config.toml
d_mlp = 512
norm = "layernorm"
parallel_block = false
extras = ["capped logits"]
init_std_o = 0.0068
init_std_up = 0.049
beta2 = 0.99
lr_head = 0.0204
schedule = "wsd"
decay_fraction = 0.7
batch_tokens = [32768, 65536, 98304]
doc_mask = true
Each number is 50 + 12 x the weight over its row's rms, rounded and kept within 0 to 99. Layers, rows and columns count from 0. The size before them is the row's rms in percent of the matrix's.

# o: layer 14 attention output (transposed), 128x128, rms 0.161, rows 33-59, columns 0-127
# v: layer 14 attention value, 128x128, rms 0.214, rows 34-60, columns 0-127
o33 121:53 43 31 52 57 63 56 57 57 61 59 46 61 56 22 46 69 71 49 50 36 76 48 45 60 67 62 30 49 71 47 53 55 41 73 57 50 51 66 51 29 52 41 67 36 45 52 51 40 38 52 39 50 52 46 43 40 46 21 56 31 51 47 48 40 60 55 54 53 37 66 33 41 58 38 56 63 44 29 66 44 43 40 71 46 42 45 52 55 61 45 41 33 44 50 62 55 42 40 59 32 70 51 70 50 66 35 47 39 68 44 65 21 56 58 58 42 46 52 27 73 42 72 53 38 47 39 29
v34 115:30 49 64 73 71 54 60 49 59 65 33 58 61 33 57 38 50 38 37 59 43 50 52 58 72 58 48 53 48 56 80 62 54 49 49 56 47 53 53 71 53 55 48 40 41 41 44 56 39 59 49 43 39 45 43 58 77 43 44 41 42 36 68 57 55 52 34 58 46 67 20 43 59 54 57 62 61 36 49 41 65 55 28 33 67 60 44 69 69 58 37 56 45 63 65 56 49 46 58 29 30 59 44 42 58 54 59 43 28 40 32 33 28 65 33 32 45 44 60 47 27 36 65 56 58 56 49 59
o34 111:57 57 46 37 26 46 54 61 45 31 60 32 57 57 42 43 54 51 47 61 72 75 52 58 32 40 50 31 61 53 57 45 39 45 65 35 37 56 58 48 53 57 56 60 68 41 50 46 65 47 47 64 66 37 56 54 15 50 63 45 30 57 39 54 56 40 63 54 44 35 79 52 66 39 47 55 31 49 38 54 41 51 50 53 36 39 47 48 32 52 71 62 43 47 48 66 32 67 62 66 54 47 44 64 33 24 37 63 49 51 45 54 77 41 53 54 32 39 61 62 60 71 34 54 39 37 68 43
v35 108:41 59 42 37 52 60 61 28 31 31 52 33 73 44 56 58 68 49 46 56 69 69 57 37 52 33 54 30 59 60 48 64 66 50 30 49 45 53 65 40 41 44 58 45 36 33 36 58 28 58 49 64 63 58 51 44 52 40 59 57 67 71 55 46 42 69 46 32 46 58 77 51 63 66 68 54 40 43 61 45 41 62 45 45 45 35 44 51 69 46 42 30 57 46 46 60 36 54 51 53 42 70 51 30 37 25 34 39 68 58 45 55 26 43 39 40 36 57 58 45 44 32 61 33 39 65 44 58
o35 112:49 51 42 52 62 75 51 55 64 62 46 68 50 62 45 46 49 40 52 52 47 61 38 58 57 72 31 44 27 29 55 22 48 43 62 35 58 45 60 47 41 45 50 46 64 55 60 64 69 57 39 53 54 49 42 35 61 65 60 53 35 42 39 56 33 37 56 49 53 68 23 43 40 33 59 58 52 57 42 40 47 60 86 64 46 37 59 42 31 44 44 38 22 61 44 49 60 56 60 53 45 48 19 60 70 65 35 47 33 40 57 46 49 26 48 65 65 60 63 62 47 51 45 62 36 56 52 58
v36 110:57 55 59 69 39 54 44 43 43 81 51 60 66 42 57 47 43 53 60 55 61 63 53 48 51 39 70 23 43 65 58 30 46 50 29 43 61 40 52 51 27 15 34 57 74 66 41 70 41 38 27 55 61 73 49 57 65 56 60 59 42 65 17 56 56 57 42 26 61 54 54 36 53 37 34 31 54 47 52 67 71 33 55 52 50 57 47 58 34 34 47 52 48 60 59 47 53 52 36 68 48 57 51 66 43 53 36 39 47 58 43 54 67 52 46 36 45 62 56 43 54 42 47 56 38 41 42 53
o36 114:37 37 38 39 53 52 55 57 50 26 54 51 53 41 51 43 36 55 48 48 30 55 46 60 39 77 57 60 46 56 39 82 56 37 79 40 52 63 57 37 67 57 59 43 35 47 47 48 52 52 39 37 29 50 65 48 55 38 36 51 68 44 57 32 41 52 64 56 34 53 52 55 23 58 63 61 37 42 54 54 36 67 46 61 46 49 57 44 64 76 76 31 64 49 52 50 40 53 61 32 55 33 20 59 47 52 57 65 51 27 64 58 56 66 47 38 57 27 69 53 56 45 32 41 55 61 53 59
v37 114:57 65 23 54 43 31 40 39 50 49 41 67 35 54 43 46 63 49 62 60 42 58 34 72 28 54 38 52 35 54 21 57 67 57 66 74 23 51 56 29 59 37 59 53 65 43 43 51 82 56 40 60 47 62 49 60 39 51 35 53 57 50 37 53 59 55 59 48 51 63 28 78 52 44 47 42 41 26 44 54 58 54 72 49 64 33 54 48 39 34 54 62 56 43 35 43 58 58 52 53 46 48 46 35 42 64 38 49 29 45 29 40 39 48 49 36 43 59 47 49 63 62 36 33 35 44 58 57
o37 119:62 38 71 56 31 66 49 57 40 40 65 42 59 60 46 60 34 68 28 54 54 59 80 42 57 35 42 25 52 54 78 54 44 28 31 29 46 45 46 55 43 62 41 42 37 63 53 56 25 43 56 63 40 54 55 53 65 67 65 49 51 61 52 55 23 69 48 56 39 51 61 26 39 51 48 62 56 54 58 40 47 58 45 40 51 48 47 64 44 42 60 37 47 40 70 43 46 57 36 37 53 48 41 34 55 53 58 49 39 60 47 47 50 66 43 56 46 56 46 62 59 11 61 58 74 51 35 63
v38 115:39 49 45 39 63 51 53 63 43 37 44 43 38 44 34 61 33 39 49 45 55 48 33 51 55 57 24 46 49 33 44 57 53 57 43 62 48 58 36 58 60 68 72 31 35 42 55 40 68 41 41 27 54 39 54 44 32 42 33 68 28 57 70 42 53 63 48 65 28 64 64 47 35 46 42 49 56 67 72 62 56 68 45 46 59 53 44 50 62 67 37 60 54 39 49 43 50 31 76 32 47 63 48 43 61 39 60 57 31 58 49 69 44 41 64 53 38 42 44 72 44 57 61 80 50 49 25 59
o38 110:52 60 50 56 33 45 46 46 57 60 55 49 44 48 56 56 70 62 42 35 59 38 69 32 35 60 52 54 56 68 52 59 21 47 51 51 40 44 78 44 40 38 31 72 50 50 61 48 45 62 67 36 49 57 64 56 62 57 52 59 57 32 35 71 59 45 34 51 73 32 35 54 69 57 45 28 39 44 27 36 68 39 45 57 38 52 57 40 42 41 71 45 35 47 43 39 51 61 27 61 61 49 56 51 55 34 39 31 58 51 50 25 62 53 42 77 57 52 69 43 60 42 43 37 45 54 72 45
v39 107:51 77 60 69 54 44 34 38 54 49 60 45 48 46 60 61 54 56 41 52 60 39 49 58 33 77 78 36 47 56 55 54 44 65 42 50 40 54 66 60 48 64 34 66 62 28 36 44 51 40 41 58 55 45 54 67 36 50 43 54 69 70 35 52 54 38 34 46 70 38 34 39 51 41 45 69 34 46 15 59 64 40 63 48 36 71 64 59 60 32 31 49 52 62 35 52 54 43 56 45 49 39 48 52 40 36 39 38 47 42 40 55 60 30 38 31 48 64 71 57 47 29 40 46 54 64 62 57
o39 099:42 36 49 67 48 56 41 31 66 56 56 52 60 41 45 55 42 57 47 33 42 27 37 51 54 32 52 43 46 28 39 39 53 46 63 51 60 37 73 52 48 37 60 35 34 49 61 43 43 43 37 39 70 59 63 53 65 44 54 55 50 24 41 22 53 61 54 65 45 56 92 54 55 46 44 40 57 52 58 51 58 67 33 43 52 32 24 48 45 67 60 58 51 49 76 61 49 61 49 53 61 65 41 64 39 48 58 63 46 33 67 62 36 73 37 51 60 33 47 58 50 69 50 62 48 54 33 58
v40 103:51 30 60 33 30 50 54 57 50 43 60 69 59 50 40 30 49 50 49 54 32 53 49 41 43 64 62 60 47 55 54 51 54 23 66 58 61 48 58 64 47 31 26 33 56 58 52 40 46 54 42 37 60 46 37 66 76 55 54 66 53 41 49 41 48 48 68 46 66 34 49 48 56 58 43 31 65 34 66 40 53 22 62 72 29 54 39 47 48 60 43 57 59 61 59 49 52 52 40 51 49 51 47 47 51 65 49 39 37 61 30 11 51 77 51 69 74 26 52 36 46 49 49 31 42 54 49 62
o40 096:49 61 40 61 63 36 48 54 50 39 64 27 49 52 36 52 34 27 61 64 58 66 65 55 55 29 48 57 63 56 59 55 72 67 50 46 48 49 42 38 53 55 57 58 44 63 46 36 73 43 21 46 59 58 62 64 34 62 30 58 34 57 35 49 56 48 34 54 50 62 42 47 48 50 64 83 40 70 43 67 58 25 40 49 66 36 46 35 67 34 61 29 67 48 38 42 51 42 37 47 53 39 56 38 61 36 56 59 42 44 57 76 52 31 60 34 51 44 39 59 47 54 67 60 51 44 64 37
v41 114:58 44 64 31 68 57 46 58 64 66 45 42 60 33 44 70 43 40 38 42 33 52 69 45 73 44 61 54 44 71 54 62 39 68 52 38 53 79 69 56 42 33 54 36 65 36 49 44 32 58 44 50 37 58 58 54 54 45 49 33 49 52 37 61 31 43 54 63 48 52 37 36 25 58 25 43 57 43 46 42 67 54 49 43 55 68 47 58 59 46 34 59 68 64 59 53 30 53 68 49 46 41 36 48 68 40 70 34 35 61 25 67 52 57 55 56 51 38 51 51 26 61 42 61 67 54 40 60
o41 117:62 49 54 46 51 50 40 36 23 27 48 64 48 50 44 45 38 61 49 65 40 51 11 49 33 37 68 31 66 57 51 51 70 32 54 55 64 29 56 42 49 28 67 39 48 47 53 46 62 24 37 59 50 58 61 57 49 45 53 57 46 51 66 51 59 61 49 41 56 32 56 58 68 49 61 55 40 54 36 41 58 37 62 58 33 64 36 46 35 49 56 44 38 55 37 53 71 69 38 40 42 62 45 37 40 51 55 68 63 51 56 27 50 47 44 52 69 69 64 36 49 69 60 69 32 50 70 53
v42 123:56 33 44 30 53 54 62 64 41 45 46 46 55 54 39 31 59 43 37 71 40 63 19 46 28 60 49 66 36 59 68 52 64 37 70 56 67 63 51 60 26 55 52 50 34 54 55 44 64 25 50 50 34 26 39 49 43 45 54 53 53 44 54 30 49 56 40 52 73 56 69 35 60 63 46 40 57 41 50 65 50 47 54 63 53 56 62 52 41 55 51 56 56 43 62 61 48 40 62 51 49 43 37 51 62 53 64 28 39 68 48 49 44 78 48 55 62 78 36 49 37 35 70 50 37 53 23 67
o42 130:56 64 52 54 60 36 41 47 64 66 37 50 35 56 53 62 51 59 43 39 62 50 70 46 62 43 48 40 39 54 53 53 68 49 35 43 45 44 47 41 72 32 47 61 81 64 37 45 51 62 48 57 45 56 33 52 63 48 41 53 43 53 67 57 43 59 25 49 41 35 26 52 56 50 55 48 27 48 51 49 70 42 54 55 63 58 42 39 52 45 50 31 44 42 51 48 43 69 40 58 51 49 59 54 60 49 36 86 49 40 46 67 45 37 37 47 33 06 70 39 64 67 28 48 54 60 70 35
v43 119:59 59 54 58 25 59 33 40 65 63 50 36 35 47 49 76 58 33 50 30 49 47 53 75 64 62 33 48 45 49 76 46 44 60 47 69 44 48 49 69 70 39 71 38 51 28 45 50 48 46 56 46 39 36 49 52 52 43 29 28 38 73 51 45 42 51 77 48 34 57 38 40 51 57 30 61 41 44 49 49 58 58 46 46 57 53 52 55 59 59 41 52 39 64 58 48 28 47 52 29 48 62 66 41 72 30 47 61 34 43 57 75 49 44 49 28 56 48 52 63 58 62 66 44 66 37 57 35
o43 118:45 44 33 45 52 31 58 52 43 29 58 76 65 45 66 47 63 61 56 66 55 56 50 42 36 47 47 72 64 45 45 36 58 41 37 45 35 45 65 37 52 58 28 58 48 56 52 57 50 37 33 62 54 43 53 44 46 54 72 52 82 53 44 59 47 47 23 30 62 47 77 63 60 47 36 53 70 40 61 53 55 43 44 52 47 44 46 13 52 35 71 52 44 32 51 46 56 44 60 56 57 52 31 58 43 57 55 47 65 55 20 41 47 43 46 56 69 56 49 63 52 57 32 69 53 73 35 58
v44 109:53 74 44 58 52 54 61 34 50 48 59 58 55 33 59 65 56 44 43 49 66 55 65 31 57 29 51 45 55 44 52 27 27 50 31 40 60 44 30 57 14 38 54 47 50 39 46 58 40 56 45 45 52 41 38 50 66 61 58 50 36 45 61 39 31 70 60 45 49 55 57 63 67 34 47 49 56 67 71 55 53 27 29 61 54 35 47 61 53 61 37 35 34 54 58 48 48 58 26 46 33 70 44 57 55 48 40 54 58 69 76 78 51 53 70 60 37 54 54 42 60 41 39 61 59 32 52 36
o44 115:41 51 58 53 68 46 34 67 53 53 35 38 55 37 52 44 47 54 59 67 60 40 48 65 42 59 49 54 42 49 32 68 41 57 58 47 43 43 48 53 89 73 53 36 30 29 55 46 49 38 61 39 43 56 62 42 24 41 27 52 70 53 42 66 67 48 44 59 48 55 54 37 47 62 68 52 19 54 51 61 41 61 67 57 47 51 51 25 42 52 45 32 30 44 37 46 54 50 73 67 42 46 41 38 60 56 56 54 35 45 50 24 68 45 42 62 38 55 67 50 47 70 39 57 46 52 45 75
v45 116:56 68 43 29 44 52 57 59 73 65 44 42 33 49 79 59 73 57 50 67 46 66 28 34 48 24 34 45 42 38 36 42 44 67 45 64 54 63 36 63 70 70 57 51 60 42 54 31 50 55 62 48 31 45 55 39 41 46 48 52 54 41 63 33 46 53 52 68 57 58 38 52 37 54 37 76 61 58 22 59 51 45 61 26 54 67 51 56 44 46 57 50 70 46 57 44 53 46 54 38 62 60 35 39 59 49 51 32 45 56 34 43 38 41 41 58 42 58 65 50 57 66 43 62 46 41 74 30
o45 118:62 50 43 59 59 53 39 37 16 45 22 68 47 50 45 47 37 66 37 40 44 46 50 55 41 57 55 39 47 58 63 53 37 33 58 69 61 61 58 36 50 42 58 63 29 47 31 45 47 80 53 43 44 54 45 56 53 44 42 36 44 54 61 63 41 47 54 35 63 42 83 61 76 58 31 43 51 65 72 53 51 63 61 41 51 38 52 30 31 47 35 44 45 45 29 39 45 60 52 64 57 46 71 53 60 51 63 76 49 70 53 62 56 58 39 63 54 52 41 68 40 43 57 36 47 51 26 50
v46 132:31 34 49 57 66 45 53 46 18 46 44 43 46 33 36 71 56 41 35 48 52 51 33 29 52 38 50 62 62 61 52 53 41 33 45 53 51 48 54 46 35 70 63 38 28 67 39 65 64 59 74 53 58 40 47 45 32 49 71 57 36 47 30 44 38 54 36 45 62 46 52 43 67 61 49 56 46 73 67 53 32 58 61 37 67 64 56 46 39 73 81 56 47 40 37 55 43 38 68 48 45 23 52 54 53 55 60 60 70 32 47 58 46 54 45 52 66 51 44 60 64 59 40 49 55 44 32 57
o46 121:32 69 45 55 49 59 50 68 61 57 46 51 49 38 57 36 43 66 56 36 52 55 45 71 70 51 40 48 35 52 48 42 53 82 38 44 45 57 50 30 50 55 46 59 71 30 51 46 55 62 41 39 40 69 54 54 78 47 44 43 45 56 69 23 63 60 55 55 57 40 59 54 24 30 60 55 55 38 17 39 64 46 51 59 48 46 49 57 59 27 24 58 62 46 51 50 53 64 42 46 54 76 42 43 38 33 34 47 45 73 57 45 36 46 46 45 47 34 56 68 35 38 56 39 44 64 64 45
v47 122:60 37 46 37 48 56 52 66 48 39 42 47 49 47 41 46 39 60 34 31 27 41 52 60 63 32 20 47 42 72 77 70 47 44 68 61 46 50 62 48 32 44 66 56 46 45 69 31 41 48 47 44 51 40 44 40 44 38 51 28 60 65 63 46 61 45 64 57 52 63 56 50 38 66 47 57 59 43 47 58 52 72 34 56 57 36 54 54 53 42 43 45 33 46 71 53 22 55 57 30 47 66 42 61 62 46 45 40 29 50 78 71 51 67 52 36 56 58 39 53 33 58 81 60 60 57 52 53
o47 118:58 56 62 27 39 48 55 42 46 59 58 60 54 53 52 48 52 61 35 69 28 48 43 50 54 73 64 50 51 37 37 35 67 47 35 45 38 40 46 47 73 46 47 48 70 55 55 54 75 70 41 58 39 57 33 57 35 44 54 55 37 51 29 61 61 40 37 30 46 57 39 55 62 47 44 48 40 53 33 45 52 30 63 41 36 72 41 38 47 64 67 53 83 56 45 42 68 40 69 65 32 60 44 52 48 58 50 73 46 49 31 43 65 45 25 70 50 57 55 29 62 27 44 63 42 50 57 57
v48 117:37 57 60 68 41 60 23 61 48 67 46 36 46 57 38 36 47 47 77 71 51 59 49 35 39 56 43 37 31 45 46 45 46 61 46 46 63 64 33 49 81 38 49 45 56 54 64 59 56 45 19 37 53 58 48 56 65 39 56 56 32 43 24 42 66 45 29 47 42 61 63 54 48 42 38 21 61 41 65 61 56 52 39 45 29 54 47 48 61 30 47 63 58 43 58 73 53 40 48 31 45 61 58 63 59 53 44 49 50 67 52 41 60 46 45 48 22 67 39 44 65 51 62 35 64 48 53 60
o48 121:49 52 49 50 42 32 59 69 56 42 66 64 44 52 87 55 66 51 42 37 56 58 33 63 57 40 45 50 49 77 59 52 46 32 56 47 27 47 60 61 32 47 65 47 51 48 57 42 31 55 44 45 72 32 50 55 45 56 32 29 55 61 60 58 42 62 61 52 60 55 37 72 44 63 51 60 53 61 53 48 50 59 61 50 61 40 50 45 41 54 56 31 56 32 16 60 17 50 44 62 66 42 19 34 35 53 46 50 63 26 48 56 43 33 37 60 58 45 49 46 53 55 54 54 54 64 66 39
v49 108:57 54 66 64 53 37 44 49 39 47 56 42 68 77 61 22 42 55 51 42 62 67 49 62 33 56 68 35 48 51 60 55 54 48 55 52 42 48 57 62 40 82 36 67 52 39 52 34 45 46 48 51 64 70 34 55 54 61 33 46 57 67 45 48 66 51 37 44 55 50 61 50 80 53 49 56 46 55 33 61 42 37 34 35 51 32 25 54 52 33 43 52 32 52 15 57 61 51 34 40 26 48 60 74 44 59 29 38 59 53 62 49 48 61 48 54 41 58 61 59 59 26 43 48 58 58 48 55
o49 107:57 50 64 37 56 63 40 47 67 50 49 76 43 39 58 65 62 42 56 38 30 36 63 54 54 35 54 56 41 44 43 68 50 44 62 56 35 63 36 54 57 49 51 46 60 49 45 41 66 60 58 48 53 49 64 35 35 68 61 58 34 41 19 46 52 52 64 60 54 62 51 70 34 34 72 46 60 51 52 11 45 52 38 47 58 51 43 43 57 61 51 37 44 69 96 55 60 34 42 60 58 61 39 45 41 49 57 42 35 44 51 69 46 31 45 58 50 51 34 61 32 63 33 39 65 41 45 49
v50 114:24 48 34 62 59 59 50 32 44 42 47 81 46 43 50 58 51 39 54 72 45 34 49 43 48 49 31 69 58 49 08 53 37 58 55 40 65 44 43 58 61 60 37 44 52 50 46 51 68 67 35 35 52 72 42 60 53 45 68 61 43 45 67 46 59 36 50 55 38 60 41 71 51 35 48 46 58 46 67 57 43 48 51 54 44 48 34 47 46 50 45 60 53 44 71 50 67 67 58 42 50 63 36 30 24 76 58 53 21 60 45 57 59 64 55 54 33 42 47 39 49 73 45 37 50 53 65 61
o50 117:65 53 50 65 27 44 53 62 40 64 90 14 52 44 61 43 47 49 52 52 50 59 27 56 60 54 42 37 51 60 91 55 36 44 31 45 53 53 47 54 58 49 44 56 40 49 54 40 38 37 45 75 47 54 57 71 31 51 48 33 45 53 49 54 44 58 38 54 38 42 38 50 63 38 49 43 72 57 44 44 63 69 56 57 50 39 60 58 52 48 46 37 41 48 42 50 46 29 62 63 39 54 68 45 69 34 36 49 67 51 78 47 22 50 61 48 65 43 61 35 42 39 54 50 40 52 45 54
v51 117:45 59 50 49 34 80 40 40 41 50 45 79 33 62 49 67 64 32 45 63 63 53 24 55 42 24 39 44 47 36 62 44 42 67 39 58 32 52 17 51 42 47 54 52 52 51 63 40 55 31 50 51 46 47 48 62 39 46 61 50 48 67 38 64 28 53 57 63 62 40 48 63 62 37 43 38 40 38 43 50 44 27 62 45 42 42 69 44 48 61 48 57 60 70 44 36 52 56 33 79 39 64 41 58 40 46 42 56 62 41 55 45 46 48 40 47 63 60 38 40 71 53 62 72 46 27 44 60
o51 127:57 21 63 47 65 31 33 61 44 40 52 38 52 30 48 57 39 63 66 43 44 42 53 43 41 69 47 47 55 63 36 37 49 39 67 43 55 77 75 40 49 52 33 43 42 32 35 49 27 56 38 47 48 61 56 43 71 54 39 43 74 41 62 48 77 44 43 44 42 60 55 59 30 65 58 64 45 63 53 60 74 72 41 58 59 43 31 51 60 48 40 60 48 45 48 36 57 39 65 36 49 42 48 55 56 59 47 46 36 64 34 76 43 51 59 51 45 42 56 50 39 43 40 41 79 48 61 30
v52 102:45 55 35 60 63 45 62 51 44 19 47 58 38 34 64 54 35 63 30 54 66 35 30 53 45 57 21 42 59 51 47 54 46 50 63 54 36 38 52 39 31 60 45 60 34 62 55 52 51 39 66 56 46 62 35 49 45 41 47 32 56 51 80 44 45 57 33 50 54 54 62 67 51 68 69 52 36 43 41 50 40 57 54 66 58 34 36 67 52 44 57 27 39 67 51 44 63 62 55 30 45 53 65 48 36 88 40 39 69 40 58 37 37 52 45 59 67 44 57 44 46 49 51 55 31 71 45 63
o52 114:42 73 57 36 35 55 55 40 33 78 56 32 40 43 19 54 51 42 61 45 49 45 62 55 62 48 62 51 40 46 31 49 43 63 45 46 56 44 65 52 43 55 46 53 45 36 42 68 59 37 73 56 36 53 59 39 49 54 72 39 37 58 33 64 43 67 27 47 55 49 53 32 29 54 23 53 58 82 38 51 28 64 48 63 39 56 44 46 47 49 45 64 71 48 73 40 51 48 52 75 52 55 37 32 54 40 42 60 44 51 65 71 59 58 69 59 56 47 35 51 44 44 52 48 42 35 66 48
v53 108:60 42 56 51 59 73 27 31 37 63 47 62 42 45 67 31 36 31 53 48 35 58 50 48 45 21 52 55 47 50 65 47 48 59 52 60 54 76 10 44 58 50 35 50 62 48 49 47 51 64 45 57 39 65 51 65 74 39 65 20 49 65 35 55 54 44 48 54 52 31 64 54 49 33 34 54 64 33 48 58 42 45 48 49 34 67 46 56 41 32 48 61 51 57 62 54 57 64 31 63 47 42 42 52 43 47 54 49 68 43 40 16 45 47 48 67 64 39 40 44 38 59 64 65 43 43 42 61
o53 115:53 51 32 40 31 34 47 45 40 17 43 34 46 58 49 60 41 58 55 48 35 53 35 51 69 64 72 51 38 57 38 18 38 37 53 54 43 65 58 42 52 59 56 58 39 48 43 62 63 31 53 55 52 50 62 36 34 57 41 31 48 61 52 59 39 70 58 37 44 66 19 32 33 55 76 53 52 59 45 58 68 40 51 58 52 58 52 52 72 57 72 48 52 53 39 54 53 41 54 49 65 50 57 62 52 31 32 42 58 66 59 70 46 56 33 59 52 55 47 38 54 67 53 50 82 52 36 58
v54 112:56 66 51 52 52 55 63 63 64 56 46 42 48 63 81 56 42 60 55 56 58 43 44 42 57 42 61 34 52 54 65 52 68 48 36 42 49 51 60 50 45 58 42 63 69 54 39 37 19 30 65 57 45 64 39 55 59 55 33 45 62 38 47 63 18 68 23 48 38 58 74 33 48 77 57 37 54 50 38 36 64 44 50 54 63 39 47 47 61 42 44 30 50 53 24 40 75 37 38 49 44 37 64 72 45 49 43 40 76 63 53 40 28 41 47 51 62 53 41 52 49 52 50 63 51 60 42 45
o54 111:45 51 52 57 55 68 35 43 43 58 43 61 36 54 34 67 69 44 48 36 52 58 67 50 22 53 53 48 45 47 31 37 46 47 64 63 58 52 57 43 42 37 66 33 29 48 49 51 74 49 59 50 48 46 56 51 48 47 71 46 43 62 52 39 69 59 75 47 46 31 49 65 67 43 56 58 37 51 60 72 31 49 40 41 41 64 40 43 29 50 56 74 57 48 65 59 43 50 71 46 60 58 26 29 68 69 62 34 41 38 59 58 64 36 63 47 36 71 66 48 52 49 48 23 55 32 43 38
v55 116:44 56 50 50 30 56 39 59 50 32 42 44 51 74 60 56 59 56 69 47 34 42 69 45 65 42 52 37 50 33 40 58 54 29 56 46 47 41 58 37 72 53 46 47 54 47 70 41 45 36 55 36 71 71 66 55 58 42 45 66 42 39 52 46 40 70 42 61 35 47 77 57 42 58 59 28 67 44 72 33 39 45 54 55 45 50 30 36 81 31 52 46 40 43 65 48 55 38 50 32 70 64 39 70 33 56 38 60 39 60 48 48 37 50 48 75 37 36 50 47 61 54 37 44 48 54 69 38
o55 107:55 55 48 57 76 50 67 31 58 72 53 57 50 65 49 64 31 48 55 47 41 30 28 40 41 67 29 51 55 67 49 53 63 65 36 38 44 56 55 40 44 28 55 52 43 34 63 49 58 60 30 72 60 42 59 45 34 44 32 41 55 67 44 63 48 42 57 67 55 56 34 50 62 54 25 71 47 65 56 53 47 35 36 31 60 54 57 61 29 67 58 41 56 52 27 44 59 49 50 68 37 31 59 42 47 44 60 28 56 38 62 53 59 32 62 65 54 72 43 67 52 54 43 37 43 53 36 42
v56 115:64 84 51 52 53 54 48 52 60 43 50 28 56 41 72 63 48 52 52 47 59 72 60 29 50 53 67 55 61 47 37 58 50 50 26 28 44 48 65 45 34 57 51 47 34 51 42 68 39 56 42 67 32 36 41 60 34 77 53 30 63 39 52 37 48 66 25 43 50 54 32 29 64 52 46 61 41 51 33 83 64 63 59 50 66 49 56 49 51 59 43 41 45 52 42 50 59 47 49 57 41 27 55 47 57 51 62 27 67 55 46 49 55 32 52 24 38 62 54 54 37 49 43 39 46 64 38 54
o56 112:37 43 32 63 45 42 49 52 44 61 65 52 47 48 56 49 57 54 64 57 53 40 66 53 39 55 52 70 38 46 43 40 50 42 62 43 49 38 45 43 60 37 52 37 38 54 58 36 76 30 61 31 65 36 47 46 71 46 62 61 37 55 59 61 34 64 79 61 48 68 76 49 52 42 31 38 44 48 63 16 44 56 49 55 39 49 58 52 39 53 31 70 43 36 53 62 62 55 38 36 60 54 45 41 51 70 34 82 48 60 60 39 42 48 40 67 65 47 49 16 65 61 39 52 51 40 51 37
v57 119:45 41 62 38 41 32 37 66 35 46 40 47 44 52 25 51 45 54 50 54 35 39 43 58 70 76 38 68 55 59 51 36 31 35 71 48 54 50 55 48 60 36 48 45 50 71 57 42 85 55 59 44 71 56 60 41 44 41 54 56 41 46 50 66 55 35 73 55 40 49 54 49 38 50 52 43 41 53 66 48 35 60 50 63 40 40 47 42 35 35 76 52 28 42 66 32 46 55 55 46 71 33 43 64 69 53 53 69 55 53 69 67 38 59 52 62 53 40 48 56 75 67 58 60 45 56 52 25
o57 116:58 58 35 55 61 56 54 57 62 34 53 59 59 47 46 44 57 31 36 48 65 34 51 55 50 50 51 42 45 58 40 61 80 59 12 54 60 47 38 60 52 51 44 60 38 38 46 60 29 55 47 53 43 39 62 60 59 74 55 56 58 66 49 26 54 54 24 46 48 55 51 61 58 64 46 57 72 42 44 57 55 55 63 39 45 66 55 71 62 39 26 50 74 57 43 40 41 53 38 60 39 63 60 39 39 58 36 42 46 38 53 56 52 33 41 62 38 43 45 21 32 20 50 50 51 32 40 75
v58 102:43 52 43 45 53 48 64 59 57 49 51 64 36 34 43 50 29 41 52 60 50 27 36 41 38 54 30 58 44 33 48 68 74 54 75 57 56 47 37 45 64 46 49 63 36 37 47 39 39 30 38 57 44 43 41 62 31 43 54 62 31 55 23 52 39 45 47 60 30 43 65 53 39 49 41 46 39 53 53 53 43 62 27 42 24 38 52 51 87 63 48 58 56 55 76 61 66 39 44 44 42 61 53 59 57 50 47 56 53 72 57 48 61 35 42 66 50 60 61 40 45 64 43 34 59 72 33 69
o58 107:45 58 51 59 38 37 51 13 54 36 58 56 49 57 70 55 70 29 47 42 57 45 71 31 68 47 53 31 48 60 38 33 36 48 27 63 34 53 51 38 33 49 53 43 54 54 50 40 57 36 50 45 61 72 62 50 47 52 54 25 57 30 50 46 58 47 58 59 41 46 46 56 65 56 54 57 77 54 63 56 47 35 65 72 65 44 52 33 49 61 47 63 38 49 52 43 51 49 58 67 28 29 46 44 51 45 40 39 45 45 41 54 70 50 40 52 66 44 57 49 63 40 54 74 62 65 73 23
v59 117:62 47 57 33 48 56 55 47 48 56 55 40 37 62 45 46 54 51 36 51 37 66 31 73 36 35 38 68 52 41 38 71 73 67 32 45 59 44 56 43 52 56 58 52 48 35 49 34 52 55 36 62 60 46 55 62 36 44 61 54 34 47 67 59 36 34 51 52 54 43 33 51 12 36 47 68 48 48 54 37 62 51 37 35 44 60 76 34 56 49 61 71 64 52 47 43 55 51 53 66 63 52 36 24 55 18 48 65 57 63 46 44 28 27 61 48 49 41 54 45 58 45 58 60 42 57 28 67
o59 123:57 51 26 56 63 54 31 56 28 36 61 63 56 77 54 49 55 55 43 46 21 50 53 22 59 47 58 44 53 59 54 29 28 44 72 70 51 45 35 51 39 45 40 42 74 61 49 53 35 54 54 41 33 65 41 55 65 56 49 56 50 46 45 47 74 68 43 57 46 47 72 41 54 70 52 35 58 50 61 62 60 44 54 37 75 64 49 63 36 50 53 35 24 33 44 53 49 42 64 32 51 59 72 57 57 39 46 49 33 36 49 43 59 63 40 37 60 45 58 32 56 48 45 50 30 44 63 58
v60 122:75 56 61 45 59 53 61 56 50 62 44 59 50 47 63 55 48 28 61 64 56 63 52 41 54 46 48 58 62 23 67 29 46 54 58 50 39 63 56 48 56 24 22 63 49 41 34 60 68 77 49 62 28 72 58 55 41 48 59 55 25 60 34 42 50 50 45 50 41 42 53 38 36 42 33 25 42 57 67 71 46 26 41 48 33 53 62 77 38 33 45 57 43 53 50 59 54 55 48 40 50 35 47 53 65 45 45 59 69 38 45 40 69 33 47 53 53 48 52 52 50 45 30 56 45 42 25 59